Weights of a small transformer language model.
Size: 3 heads of 64, MLP 768 tanh GELU, vocabulary 4096, 6.17M parameters.
Each number is 128 + 24 x the weight over its row's rms, rounded and kept within 0 to 255. Layers, rows and columns count from 0. Numbers have three digits each. The size before them is the row's rms in percent of the matrix's.

# up: layer 2 MLP up, 768x192, rms 0.0881, rows 34-65, columns 0-95
# down: layer 2 MLP down (transposed), 768x192, rms 0.0676, rows 34-65, columns 0-95
up34 090:135137128102170152113145124134148110167145146125142136162095112120106119084173136152119146148119136132135146092125145099143128150113115165108103112090117138156094133108166157123115164112120111072164159114111135121127162080138108103140119170106139093164145129134132155102100108138163108102
down34 099:115131160107153122111140165155132115127111104099160131116135138139117117134119167098095127139132131143129154126139123130154167192089124101144120131096154147124147150148135140164089125100161121122148130142148104140140064164112093112171102081144125103166120144122107146151108133142125093125
up35 097:155174108162122151126153091160125127151113137127140149138133153156127132136130095063140121130157109134130094102153119144133091134104115101139130111096110100157109169159137129107091154177138120078104117107135110151091126140120128115122162138128130149122116120102109121148194143105157138126
down35 110:130137138114123129113124148058150091139128105138132129132125119175117137147133096140124102105150127141128059056114115147120200153130110131134142127126102107168128112147121125104129107134121124145131118185160187110106141153119127102114104167137126158126098161108088138098155124125152118147
up36 102:115158112112116133148126126186140104146109144127134133101106132142126182148111155181115093102153102116122093132145135140128123128110125136136124124095144138151096087121154154103096135129096166082112118102125117139144112111141151140099141130128156113116148143102104147103140147122117104139
down36 112:155163112104135134135097100138163114106112138106162110098127117108152119085140085182139128106138098171125150093149142134130155125097104144157116123148169188153092129085160130145091150150083133149126139169107122127117084143123077132169119149116118137128116098132155147151138124136133133133
up37 098:119116179147160121155147081116116183124111137126113147118150148130128137147147117076159163130066154081120110184118132113106110146164131163109097127153139169130121160111158154182173089106141159132126137120114089133129108084125128123111139080134126135105143151069175108128142104130093146132
down37 101:165153147112088144125123139125140113087095153112130110162116119171129124156131105127127136106147109139100120123167141109160075136126125104158119151109125106107099115162131147121117131116133104119130125100156149142123122169132098097054152170113102117090109087162125147178080141157114125116
up38 098:117141177157133125104137112134133080149121123139169138116142147111124134143170140124160091131125160129149157117113150127138158104134172124133116140087111091143127141134130183102161147153091168117147092108108140062094159129130121126113102098105154114132095108087115104116128120142091119123
down38 111:143103135161093107136107089096163092141135135165144125155116082118163095151142166148127101109119143142131190129115126088148141127116141091126120139162089095111121123123120118117149138127077126143118098134131159110117145191115069103121178168143142103108123162112150162113134157143152161141
up39 105:129129190159148135137179123121132157114143094110149146144132116150113132129115138120154115103152122115089128091138104131112108119129132158073117137100110171128096128089131134128078143106109133089129127123081115110130107099148124122181152112111087121139112101116153161117167160118140127139
down39 113:126063133133154140167163150096110119153149122116095150128103092145116104169118174084120131161148122155129109118166076158148092061106117105135163128132135122145123078125165142117125136109136118087128128165131089145174120142097138088131179100139154103128145133124147170129065142138121119140
up40 109:157148139158100136101158148160124097156124106113095154160143183149094148148144104143163115123107104110086157086129175161130113129156113178097116126147144125143101143132101115121165110134096139110091139111125111101068105101158149109113115145127166135129099116113107135113129112093121091161
down40 102:106142069139115133096112117154127105126141180133140138103111094116130107062167161087144124118152128122116106139109153103124157139135120116160135138149166198121151106112132148114125108156137147136158127154122134116119147125130107158130113135101154142149134118109114100118155147131120122104
up41 070:105143139121149170125130064120110118120121134127135165114169100120157147098161125143163138128143075137118128080143094119110103079126135138119083111122132108157130145130137170130105143095126160102133113142126109145141161095135133102144166160122096117172137140103125138139155125142111132133
down41 071:107143153112151177126118101131124144128146142129132149159171116124149160138130125114182127170151089125125140099142103123120115095101134131122083107114129131144107135139105130144134104068110175093117123149126077135132121088147182136116133159100127113133139116141151140154120116103134129104
up42 098:126140099166096141106122183105100070142124160125150123085162116131162131128136130131121132171056094114099152086135159120141136103140103161127140109115116152184116129194140129090166085144151128125125118112096127133117130133141144141133116120167132142145150138139089088115119115119141085104
down42 107:077113109095109129131089140152080121143141123157134116107119094115110123124168135079146157152115106148155113174136092123129163143166145106094099129166132171111148151144116134152103123152115094183154162104140135114058119153160099132060127120156133128112088123138119132099118159153142103146
up43 109:146138120100171159097122083174144121131128089161113121127120104138131156120124140131142149136101125141128091111117091129143074127118071148164112119105129139160111119120139089096141108131124117113128101163135103119149144125144111184121095133094132177149171150154129113119158114135127121151
down43 109:161144111132130125134139110136128114117167093171113127148174087122123155157144136101144081133150122128086108117106112086151164148143128145118113134097133146119115153154141099131141117111166143134158161128098140174155122160100151138098162115156143100090125137116151137097147121109137135156
up44 072:098159171110129134135165099097135148121088113147108149129163157139122183112132138091141125140143095127128070087135097122090045124147082146082083131112126092161091147099112156134139116104146148105102119153103081116134160120134137127151128123127099142138095133127110134158184116102125143130
down44 078:126129154146121153122145112130168111112124138120112146152168134124142156130139134125151136140102088140128130105117103117084081124144105164107106103109125146164074155119125148131125120093110167088110121148097086136129132101172140153150127131126111169127146120138099119137123100092120130121
up45 093:147135152076142142081124077145172114169119151072143120123139161119149102112131148159127167105151160116164138108095089164159142140141154139079104125130146082152118113125107129135162125122104146121135107148119123127133194145126125142146125144099084149132148144124139093171174122139121104129
down45 096:111156142130153133100132127155116135141153110097133104152115149140163146150136128135105131138121144160150130163119108145103132108106131124104144114114100096155150123129073120132105122149050137118142134119088118161124140129115099126077143140113113191147127164122133137127117140131147116130
up46 120:114124112160099138121143159117157107146113141052154114108126160148113155144101107091112120153110146153112127080120144077098137131168176147135105125115120146116070162153152115149104136096164141122102109151117118127090135114155133166128138161145102160152134124112133130143073108087063117123
down46 119:099165180111164094133145095128099159103149115188112157103147114125082127098136131155145110083149093111130131153097159132133114161110116119137129108148136136108150101087119154114127110162109152097116113094148134140115140130114115094158181138140141078121104166148102112141121167175136130120
up47 118:116144120157194114098147120124196124091079080108132155154137147094104121129174171134123159156128161106107152133153117153164115126099113114132116128122134130092116144090152151169138093118087144114104145158095114153098125132143180123123073120129126121148141167088168146134128132138123089141
down47 117:083136125104152115117067121166134170105140119189162140123126124107144179149154171141138146108111108093161178124096087124130142114100125123096090141102143146109123155131122108133138125194062130127127151165125093093142091093131172117117130130116111129149123156109160168185138132114124130124
up48 099:139102102171140126090109108122139105158140149116136138112126131118118133119157135141136161115132127105094121152102135136095100113145144140091114135121167134154128134147130174139126122133120145123164131135117134115121146107147147184137138152105107189165122143122139129140168121112112100114
down48 088:123141089140131108119124082107117139116166151163117081159137089162134129106178099136143140139130128154144110131097140132138128118136157158124170169125130188107137085085145133111076131126149128119146117189131144139122088154102109132138138131106166113105175085131132120141115102133133081104
up49 098:125127117142165150099149083134107115114137087103106137145123130104127164126191145145115141151107121151118134147122144170127102113132113139153138126100137134117137145097147124149114085136104133128141119129137117145111146133170165118130141124085161155184117121128155105136115115124124063087
down49 096:144115134104100114152143079130185122090123130108125141137105111152093145146075126160093118159150140151131094106167159079110142172103154100132140131138108108120151124102107145179133149170114135131148112116124123148172076129144108126122129134143102132090116184133094158100103155106096152127
up50 108:165143155115090124155143147134117148144157157104085133103112137114165144101124130105127104128125118115095136131100125121105116123179146169139133135146167153159091160121133142170155102116127119104160145160094129103103126096133134181141157128136091163147122146107140106117100147141122116121
down50 115:097101146120182118141118143136115124112118130120114120090094124100129119080161141100100087163116177126094159092167118085128130152115144152173146134160112175149131126155117162089101106158128118111126157148110153149104058088109159135075141162119140127159110120105188182163143165161129132108
up51 114:136131155107152103074118103128121083116128164102169136102135137122143120108142148115159103108101121119125134150172102144132128085109135085109122132139159116136135091160130171133122119125135165116134141139083121098160118154135188154138140158145108141174124099137113148116125142110112137088
down51 120:114112122108124129113113112094149162135125164082148131111143144122159132127128183104136080145149110170109123137131117103132144161139139081136179116131163145133143100134113158105127111107150143124091114148146129094147125140107100141116142141135128118158136097167160152129116180103092143138
up52 092:139174135115085133107085145135120174106098092120114147132162136132143122103142120121141142130142104115118108125138113089137088167073099135100087138089174133122079127159164180108136144124105111112150128153095150130133142088132130150124112178109112155142137151101107120175169097174185148108
down52 073:113151118141140112111104165115118096096156123140108178119172114117137073143162101171145119111146107135156131113156136137130134134094128171109087150121132119132092151105128179121151168133127136127164143115104151129146143112127150129120131155121132097087117159144138154136130089146166146121
up53 107:107149117117121131157119106099123146118127171132117154136162125109118150088109136133139140089130070091117118163142104108092127097111177133141124144151147075101085121137132166120166132116109198104144158117099139137124091069151144129107138150146112126100110158093110133136151160116110122162
down53 113:143157062122131108143141117156158134084133152119102091133121149125105122098131126164171112150140143152134097107145150169128097157112117146114129125121150126115111088100045066137153214133109114125098127128131134129127122100146110156107084101116118101114117168149122137143131174118121128147
up54 073:148147134142140100087121131137132117123132102109123206125115122147114185093152132119100117144115125147113149084116151133142121088117140114069115195120158116171111084085153137128156113134148145104181137110134095109129101117154137094139089129122107170152136118132145152120102074103135127114
down54 077:126142126105127179099147135105104142146123085134102113140101121165156105101134085156128163147090170123148084141122099092126150110134152103151110102127134103131083133175129151130079133143165103081121145146134174129156153133116095096121120118118143149110137093131157154124111159151116092107
up55 104:101117123117125118098122098164127126137147120127129133106134123090179121126148097139144101110106149151139115094109148124145069097131093136170066132136149126157137135082151136094128169125147138096118107155109085147122125121125142145121120164101125174164121150140142165123125122119075096104
down55 097:155141102142145139135092129110118121089159138093134121140108047101167095129137094143180167083143142127119160139105094134150138089121156109148134131165153088136131151124139117144127123139158119124134141120114120114135134143130112130187101157135107144147136145146171176124126064080118159103
up56 113:116127115123148157170127131145113144133142144131122116112126119096157129098139107113109178176116113149146130111084085117117096152133129170124114132104110149147099129120149140149114090091146132107146096147133087171111108101139092199147158150091122164115163152109120084195154072143118146148
down56 111:137133113132119134177124148146106126113142155119104163120147129104185110087087116170098124132093120115141070135138130111145137113097114112139134128117150105115133135132127128113138066113128112125161134126126147143131124150144136166085137132095156163118136145093076158125135146113160090116
up57 073:123136135101134160107145117119156093151139130153134137142159151142140164101133115094128127157125124124112103067130122102125097116137148168075091116091110140126080112138125157119172104102124135102111156119082105087114144078145136171147132135110149166163138120123131137167137095129124144110
down57 076:110146132139146177110177102145164071149130120134129150170155129122149148100150135134138122153130077117090122089134117139131106110133112155063109095123156131138088138162142121131133091090090144079141132150102115115128127101159141166133135143113117165127146115125098115139105113116134120135
up58 105:104143141165149128137146138137151117132085149080138133158148149078120130139109128149108087094142079145091113117145079136115105130108170103186108142124146111135097147109150161128123135131098154104137159110074147109141162111160148131127118123100099178123116118087157139113137090102100090138
down58 098:161104140087137088138178120164099138154142086102120096094115130134140136122183111090129100142082136114156159137105124144115151139130155139156153170152083098105145134096120120110145104165147145123159119151156090072156100097169112144126100114127146097161154125120127141129164157109155119148
up59 088:146147113135133119123132084136140146133081141162101156085167159132135139122137158121122128128119154118111140148117075129119086111137149092111103125103106117120118083118130157134132118112148137117130129113103090153166120103136158176119132125097120155164123176086114114162131112090128126154
down59 092:150132137132166131119156100110122107136151116103111178093171139151141156091162121130113099181092129135137121116161103113122089116146121111087145109100125118115129123159106141096151105126110163120121146152115104153150120086127121146118123164088116153131141114118091122143126096119137127138
up60 100:114132139179152141093188112094161074093119106105126133156151110129134117161148157168124148118137126105107164084125143119113146124114084149140115127102143086165101108101187118130128139105076151129104118129119106145118146155144156128145114124089138122163107130122137129126107106113103112162
down60 111:111170125095106133120137135092118161155146112105147123121140142156130102092100143119178133160124120092097161185109085119147090109159137131148136118133128096113114084132127135178150097139168149121137101166134128091171119141110113129155117097130132156165156077113144082126149175138095160106
up61 076:148152135160102125120164096116163134109120142154101159111117186139128125122152092120169144126116152123119122102112109127141131126155106129085110133071122083170109148133139163124116148087123134121142134155110098107121126099129123175151133135122112148124118117097133143157170089096124127150
down61 071:149155132137136148133155085143171103123109109128126132117175142142182144118138149131140111163133103122139135104138108125121098114139106155124139100092130127159125133120162121101124128073104167088135134149109120120138126093154138161143133141122124169147135110106132118149130113121137112122
up62 093:160116153127131154065132123138144112140134102071124136143114175114120134118135119143130131153103156126117091114151097130137121146152131098121120125114128113138106112117153137132107107105127129106123170126081161145126150092166161157150128146116100140200125100123142153129064119121098090134
down62 091:148121163084152163141128125116122132115135120082133151117186150094128137130130115136155143108113139095142121107128130138159095107140149133118098112093136161130098112111162156143133145124096116084136139118088143120111142089122120112142127144119102138122142137119145109109103096134118097110
up63 070:086146150149121154093186086113136141120100132142115165133170142113140180074161143085129125149142114108103104104135101103119076121119138143111066121072138082131114124142098158129137114122151134107116115147114083159140124098168151139122119138118100150156116135116147143181145125111125109115
down63 077:127125147125160162134160115116141119135124132103110157148168129128150189096164126115124129174111106120135114096142134109120092136140114146098068114105150130132106128128140138124118112099131167098120132159116081136138125100181156151129131158132113155132141123113125141150111105101120138130
up64 108:140128174113117134106129118110142124127146182141108152132139125136176127131159159124168104093146122121114152102109146137149096108141123133100081143129135092139116113172107139119148167127139154138156120149083142093134158113112128139131112134078098134128102128144107167144183145125115103103
down64 127:099130143145100119173156102052136150117126137129151115146151077154143117165091143095101102110140162105133147125101136138119166142143183132139143142142132105076130090131152121138106147106136115139135094156132129120136160152109118101169197106110116106149105141157126114081126159143134130174
up65 061:137131151123138161115140119118110135129166144127139109079135150116129124141131078126178165141131111072151139150143123179114110120106108113148142091098131118110126120157125140136144173118108126121105094131082161089131205150159164123123156148102130126142156137111115122175141132127115132102
down65 073:110155130129140126133119157144156149147127136097126120118116134123136167127126129156132115132136167144125146144117126141134121137103132136155140110122119147123133145114151149123126130122108137156141116114101132105061153101156109138144149167119151154091166126124130119107120163139140119159